Weights of a small GPT-style language model, trained from scratch on English Wikipedia.
Size: 9 layers, width 128, 2 heads of 64, vocabulary 32768.
Architecture: LayerNorm before each block, rotary positions, tied embeddings.
Each number is 128 + 32 x the weight over its row's rms, rounded and kept within 0 to 255. Layers, rows and columns count from 0. Numbers have three digits each. The size before them is the row's rms in percent of the matrix's.

# layer 6 MLP down, 128x512, rms 0.0739, rows 0-99, columns 64-127
095:134168155070180173094183138170142084083143110138136160073160192116112126119107194107130100127159108126124106114164189126210150144071142124160147070170149141117110132171124165102138144056142136
108:129099088107122122141169135132134121111118117105192105111138137144155163111133118107106120137146134072117114077110092152104075117144181125109137128157090135083159122077115083099128109084108140
095:158079177127131103125179127101131152137122100068120126175111198130141092147115111182097197109148125105176206168074075128160147138117097069090133098170124113078085073118125079085153089139127079
089:203089153072109166130143140167125116168129092152149086120149157116053068124065095114143104120140111118143141119091099183153068142153179139180051125062091131161166130115238142115098115136166093
094:100098105076117098125116133127147138137115117138058160168170136047113160076133090118162130105119118151131026185121123158105151116091131110170148113118103131164142060152072105115158130104147126
101:156135098095128061107103112121124140202075156123127143105149119109134155111056133133106152120086165091128102092119093099138152134138129124081143133149138114120146083151147085111134105162121128
099:141085117131136099106129174122068132078111171096118122183180136124139129128089134207063117137163073133141204167162083141109127171102115154150210095168089126139099096147120082164170172173123133
103:140138157138166148090169099085163115105138081138126142128141150096086133106152124144123085155143108128134131131191051128122141162126107172180190155112114142173104102157167119155147120136114097
102:108122090146170151079060102142149134135151154092069147153110101158121170144118116142141074144118119106154157083139158161136139060092186108076063171110151166053097116150071150114139121101166126
099:134095031123193155122114139104144155078101189138096070167129133119172151118110114127193076136136121092152098125057119161157150144125181113144073094087122131151163105111167152088143129185086092
098:097025095132180113099095135065131166143109106104161096127116152170160152108114148205187156107122152156127137151203125155147094087108187102134122156125122154161143132133126099158126150110179081
093:124141064157149105106144096160138097124143152172149135088149124141142144131185125090072155163132113170100054047171170092129161111114089139162128090142143126128048125097129120125172124087115152
102:130100108060165162131125093160112064162153170136131139174105155127174167114114139124223122090113179137072067128099146111101159120145163083098103111098171155187168147144108108139183121137087126
103:140086158123120106079162129125154101093121107123096115127153157159150129166085165155160023187120068070120172080104177154171101166154161124131107167181157072062096153156118103148151111064101195
100:172097103106129088169103180120124160158045186147151129147097156147124109127156121059071143101095113138107154113142107176151151147121146143135067137147087121128068095180129122157138116124150102
098:147124111163148134131138111140151108171076109197103178123143114131193137179148134077065179132174213169165133144106130121135066107193148139130131138135128128117085138100123113049087100173100103
103:046146063097085125117120146082120176142146107193151125166154144122109135091166091109071163154080120194149108110138088158149125113214107155122148111162070092120094182132079132120177174126118136
100:105100126137154077142121090131087137186149096082138141075131087110141115138119105114103158094095156191095212128145046111134160122109137182146205155146127137117066137127142124110147128107107141
099:116156167062119099163127149115162094120119114144100191150165108115146172175066142112099112069094144101177160154103098131065135102149175100134139175124126101078110126095161164095169177092208111
107:119112134097182107142136109104104141156098125080138111189095123120151143118126134115134163147098104177091125091136136140161144138105117148153126075065122101112133085086146182176115181190151125
099:158154121110128077132156104148133107167197078181137134165113126102066062086081093066115144109146154164134149165099129154105174133138162122126093123120130102093086126143135088163141167149105078
104:139133114140139136090118097168151151165192117119175167155143158128107159153108122128135155116156164118190101084088104165117130101095170088138118114171084138142036151163172129103135145170065081
094:112118109101101078149127036160169065127101188165151145116156141133158126119089125101133040137171127128118138142126142131118163141142125122054093129107140120104114121168177183131094125125120114
100:075116162132132120130130125119141122110162140119120129162214127157115143127136137064155159090105132137145128208142152118112136132069174132142132148082188157160113161188136129105108150174149167
116:152125176103092110133218118152138115112131111093102205134099177115074158112075138112131136129091150070181123152095088121100171132180157120052110146188111098121088102131155077079078120153063123
094:121139093149141100188061168145108108138151177134099147123094174165135093080134131073178170140135153161192128140103192108130121139164189138095095126108158075083095129191145117136135111112135072
098:104097110150128125174108103115093173118090097144180116112104146102105084101083140111100140094073122166146190202149108173109082144130060130111146134116179116162132115128108077119174140112163037
099:150164131123137150060099128142098090140061088132084131121110180111137131032152161070150156137109126099161168123095130162133156127081154108089104190134150127119110155130121173162062182106119077
101:162126106104120129124166112171164111111085106084159157140141140079123135126142107101119067121087034147140061146196129123127121146159094170125147142108135160231177105093108071136128121125115113
099:157089075146128126137172137195158090131229115104112179144140147160113144135094158135069134172126089170169164148134086095126109167152146187134154105091127110104096110118176131121061096133088101
097:064086134171112158157164120129066095113153136134182188099141077129122067117099128167085072153141093144132163102185122104134094073137065109127127153158145128152126148143132120083129206094092119
095:107151118156172089100152151158098063154079074097139104146148137125110092072139056119121140169177128087123142085102083139120152097178087105111133153173175137082104167103094164156181135108126131
103:116075119091119139127102077112096176151109097122148109094151170132133099134127143136119141196113154066121163117151136087160152107099109124141087170105143104119075092174115162099156177114075071
093:165132199097141173121091178132171129095198139137147085105144126069129146110131105110117089101070120154086076112120138125108103114149125092122093081096116163065113101106160141137168097123144099
099:109093108191138173119043079140145127144144129154130098103078157170138114092106118105127133100167116165088190122171148193186197148166102139150165127092082131168089155135092140142147140133150108
102:097131067175121140077104085083111119128112126095129099118088140154143075083053123159103049104162150106110129136109147152093116146138106164140185163069094158151156100138130104128153083211094082
096:115168104112160131095100129194194114105119164173138132144144077100084103113133151178099070096152099143089084148114092138163056119116127150149139127148193126127082122149101103202093150145091080
100:118104151137124104026170156119142082139105143084140125102113177142179133160075151128102130122065098137098064142138172152142147114173109111175133137150148137137131156063167168097115189088114091
098:167112157089071162089101127211152116119127203112137156142145162074075144055110119146138085183131108139124147074102100098145109148113097148183158151121177158137113090131188137151133142132183158
100:127110099107072139141153114114118102145132137161144184114075156107155195108186127102128145154138083094091176102089109123109137159170117114077088113101128088101083109201082142099100170082180119
104:122128143128119158146109076183156107100058121165059089167150133113144133143104117160157064144175074098111090110101187117149135157078102164094064085106132156180110163181168140186138087123150129
104:194118145055131126097128154131105177144119136099152165071138120101142154118146092152127111121130159134152185073112190136158116120096109050080109219133074103122123122128125143127147172149105154
099:146201144156149110111087043128192094174095041127083128115128108104146195102124147174137114143215157166138123108155105105086085126131098122142085165134103153080117167134164099162077126161055149
107:122078159123125113139175119140172063084096160137107134150164127146127105141055140156158140112094223161145089085077130107125079126118119064087106067119158137119067113144104095150149085105103148
103:139114136150093073133134158112121146119132156121162148137083083153120106087190152163160138121098119155178204116124123156171136066113130073132071081078143102147122130175122147141129146098111121
098:154137117160118159079124123117115116126103101123117127092059159181164138156090196121098119162083164151136169093122122173048127153139112167152129093130144131089084138178110126104121167142159101
100:100145129096122136148131178138063154120058098163139112089141089150094152121122183246152138148143110163133102130127158102164126155097103168173092168121127167180165099145085059148111105146142138
097:109101139122075163177090130123108124126127156148021186166142124136181150127132123084103139123145085087136059134068090136160065138109122105141086145087199110113080108165161156128089161142160103
100:121051119127166177176136107142134106127184151116124078091162179149120154069161149104111147123147120134159131163200136100099104166205154153109169135075112093182143134156098105153143114131117141
106:116072115159082148121142103153115116142161090117142177068129141141109171129076128146136140140136109083141166073094163087089134119146156145044137125157137118136120161126121104140071130154140136
098:108111168121165143200065138092132116133083124095165126206113114098111127088108167152092101180156133172115144116070148128122071135065138129141111141137143159159175129116076148145171130133109184
091:127154148084127075193097089176102102141120104123138112140098112089163103154120157127139043079133084116104100068095092149109173125082145133096129126147112164063166058147058089151148103121108121
101:115118099118111126106128178134110187154204112115066147121157102109067123202148101077099160149074157080089158125121107098104150180130104036153171149159127161138130061153168134078173132151203085
101:134090094119145157113168109082157179135176176099104097204103113197093164160148169148138063109128079094152140108164143107114152109198137116128106097168111193136161090091072146112123128134098106
093:131188148125125087073188168112114155175176138110145078114151093177085159123114133116158161092129131133199159090147116107181084136150097126144227156197103090111120156134138154119137114144127062
106:123126095173215157086116133112140119105132083141157073078151118162099120147165154122142112109132181166117145176179115189134134108156056121160083134069153134182130092137117077110086112165171066
098:149157139135161132151119172100126082122135161199099195083094069146121133143153127158104074164165055137089140189158132133183095151105093127080150163136093161107125106176098193084095114115110163
099:138165058178154089094126117086097179131087147104123140153133099111161182091113169140176124091127098151128116161113163214168044190127089148143143104108130144091081070161148112176113192124130116
102:131167114143095128091102082153147093171085105059057109188098127104131140148081153165153169126131097205159104190153174149095102152158087146124208071209084126160159140142094113174082145159098120
100:123189109173137113070166146126154126119155141103112160108148114120170104138116086129126161105100135144150178148140116178086137127126100136134121165070160130118052133148092148136131120146140165
099:138127098150136119146122125175088153123098096145163143182127103145122171135171091146088154111082129138116110086182083114176107105151149136177109136126174154138117166113115155100101056132115084
094:093128079121098142122199197106085145125194082114131138086137091091123160088122134029165154124159155101128110116090084127129137128169115091180100157138115152187063129152101151090141151104072191
103:142090176174120108139112110150131111092150194160092134129175193155092114119061156108163097107158077152128087123099187108135154114093139156127135085136155115101110116138145112074131183055095107
112:090113089139095129161131133136137170132168167103056114139137146118135126171128110113155112126106168130137086147151109097179094096134134160166155165148177143117132134127202148142122200147129117
107:186150103149119163098117163105125156112166154154136168100131135172108175096141138114136150099091136089119094116140163054206150062104165114152092135190155134094110157089078195136134139095137121
101:104103129116123091092143142103077055091145181093135094092169180078169162086170167086140078128118035151085164130158102171141063144158127092122101191139132150118150106149134098132089147091146114
107:150124160127097175106088119127087163091165104116111134167152160098122072109109112124134138114135154212142021123094138143098103113173124079087152080159058125064106162102108070093175158156200166
104:168091123125149113098155116159138127146109172122111095136097089147145084133098170154101143112101115149125190108084111139161140111149084080061118128091082112154133121143131126131163075170120159
104:140113131129089101065177103138103199139122166092115170175080149133189148139084127146105079142144137189192135152138119186102123168105132135056132156188135077087114115103161164086093111145210118
097:120120122102109153081173149117183143119152172189168091117103135097062165101119148080085117112137103122101109093134142142143177122134073142069166105171144120158152152161120092098109100221165080
098:167147154114103133177139180144137089133116137108101166189121151161150118123145158114128167140205124125158092140082091149075085161173123132139121148148093145145129177089173185173107154074168095
105:093114127125077211114087095180113101061096090149140128158107131115135147111097102129122138145148084132137117080170160100100140201140139143106107178147166111166095183178184108145151132125142095
100:183141131121099130122111105127156135105179133128133160158180104160097087077094118155166085101154097125168112064125084154048167102159121118195074173112107141123140173154174170115122081111183090
092:164129156098153111089150099126117098095110109153111193103104145114140106118121170140106096131069078096175176136188164178154141171128123154134189127131180143161107091148127143116108182125128103
103:097110092173119136141077155127060143156157121117175159093148115130103176125071170149173194124185102164134139154083121141087126088159164109150186118138170184133118101138129069064140138134163032
091:180114115158152120156139185103094098112132070128161108093173161095125085138106138163140141123193108076141088133079133132090170120146116098167116081125141143077075179105149161148098107087121135
098:152160157191171157173113117164145108118132138055113136134110098067103090096085155151144124142131174143095128147128129168140118174097144092121136090169174122108090139136123129095120122173125085
095:127113093115086158167157147111159115111122153147104127157124122135103114099117063153128147107156151171121074124187130166144135175106162160129104151146108115088153082162202125159137116143135089
097:081116097142109118087139161149141123114073124134113177149105104134154102101145153141141161119154116099115115125097134194171154120158120086160156104118094175093114144163127133114105123098156132
095:157090164108084152111153162126099127107102151109167103096115125129132130151073079102142110140133139156135150130167146133181150122159093113164188151147178150111089165118092123139152089199101112
096:172113125118048146145137127122106178154102166120169154118121094128111112143131149191180160161137078094056124118122163096148149132080156117080110113170133111099109068143124117125127185094080125
097:085081069113113132087088123092157094135118118144166109111115093094148122090159160155140124103120154120059136097199090132119111114129089150076132103132130086189070106153041098144124105071094134
102:114089128184179212142110067114092148167122135136102129092109111126132120113101152044107136181135122167125168185143179165092122150115135173108151119122130087126149076132108098118165134117108106
102:114130116060067081137156152126155151107118149148184125136128113137146109150106159089088108136175102144155117121074152121108109108159167168150014143093078131176130126170122109092063153057160092
104:156104140087120150139175110115090094147191174144144113133146092108102080113105155144122173137123110135136149161144122188137142170109088073160153102096142125151091067080142124165116064142168144
099:149112137182067210145128103154134196156109121131131164078134150108118101074129097116127103152106129137120167080132090142158081085102121146142181100135099124093111107181113055138091113121099139
101:138084184108090092158103151158156152124089158100121110153096143145143177135108154189156131121120168153192161165176116137096132116124111127112165106191141127112097136157088196069171123095110143
102:135143133153172151095121137163135157136139111156146178126122170146112119091110071115075131064139142160078192147182116118114158091106091115157126147151154162144078088099110145127088169174090099
110:120136075150156103113169123171143180189080124121079169115148147136166110132099068122089132129116133144136138091062167115118150117104120095136129136103158097185094164102165111153131079092150120
102:130099100119113099161139129073147133061215153151110161137128126072148135150123106165183161170106129123081025088068135140187130135083162103132104141101085117147115113126096085124147179143140154
102:093135127169128133093081157089130146149142122127103112103223118085160167160113100142094104160104051120112134081152143089125098148152116097183118173096110099156079162177107137175090060163075123
103:148180100138129095133066080125137191080128102181092119098148139130123051118107164084125134142128114129088147111179132170142207095128105114102153105110108145204105105120142128120115177162158113
095:094084108161098148124084124124105179091172162171123088143107147124167102112135098156206124132164170147141138197094073137115066080174164113126122221117140204116081116103105099178173206153108090
100:084086121138119105132153112102106112160129128070127083104158113133121130108090139103134163151128157084148091140128052156148181092131164082130119157130114138090187124152112156138121127171110172
109:130099085149149087164068148115093106128144108134121119116109144161113166135092085082141153102150060146101131084144157175153138116137058167060086143119103103055109113108117159089141130137126172
101:149177177138097131153108090125126104133136141174137111093127158068181131143133149170094102133111139135160150119096160150090145140180100101188160143092121139132113120110095137142117180164144154
104:145109150122111134147112123136158098226090101092140166170114151122145095114097095227188097166078163165112126118152171100143148123131136121093151114139118080181145115149141108193125103155102167
095:120189183138131133153169132154135104112099096090097131094112104097139063116057150065216105135094062129112163130119153108086118129149103125080142112152103085115184118146171189165163162145114091
105:167121138115116104083143152147137130184121160160111049155130192119093130198074120142116134150111104143112102225165148135163101127114135130171179181167144102128078123180111145100151163127129116
104:134138118109138149157145093161129145110112123175166124127129057106155173101111153204127075145077180092146111063071128135112111111101118130094090147148130110128159158177131077191125152055076106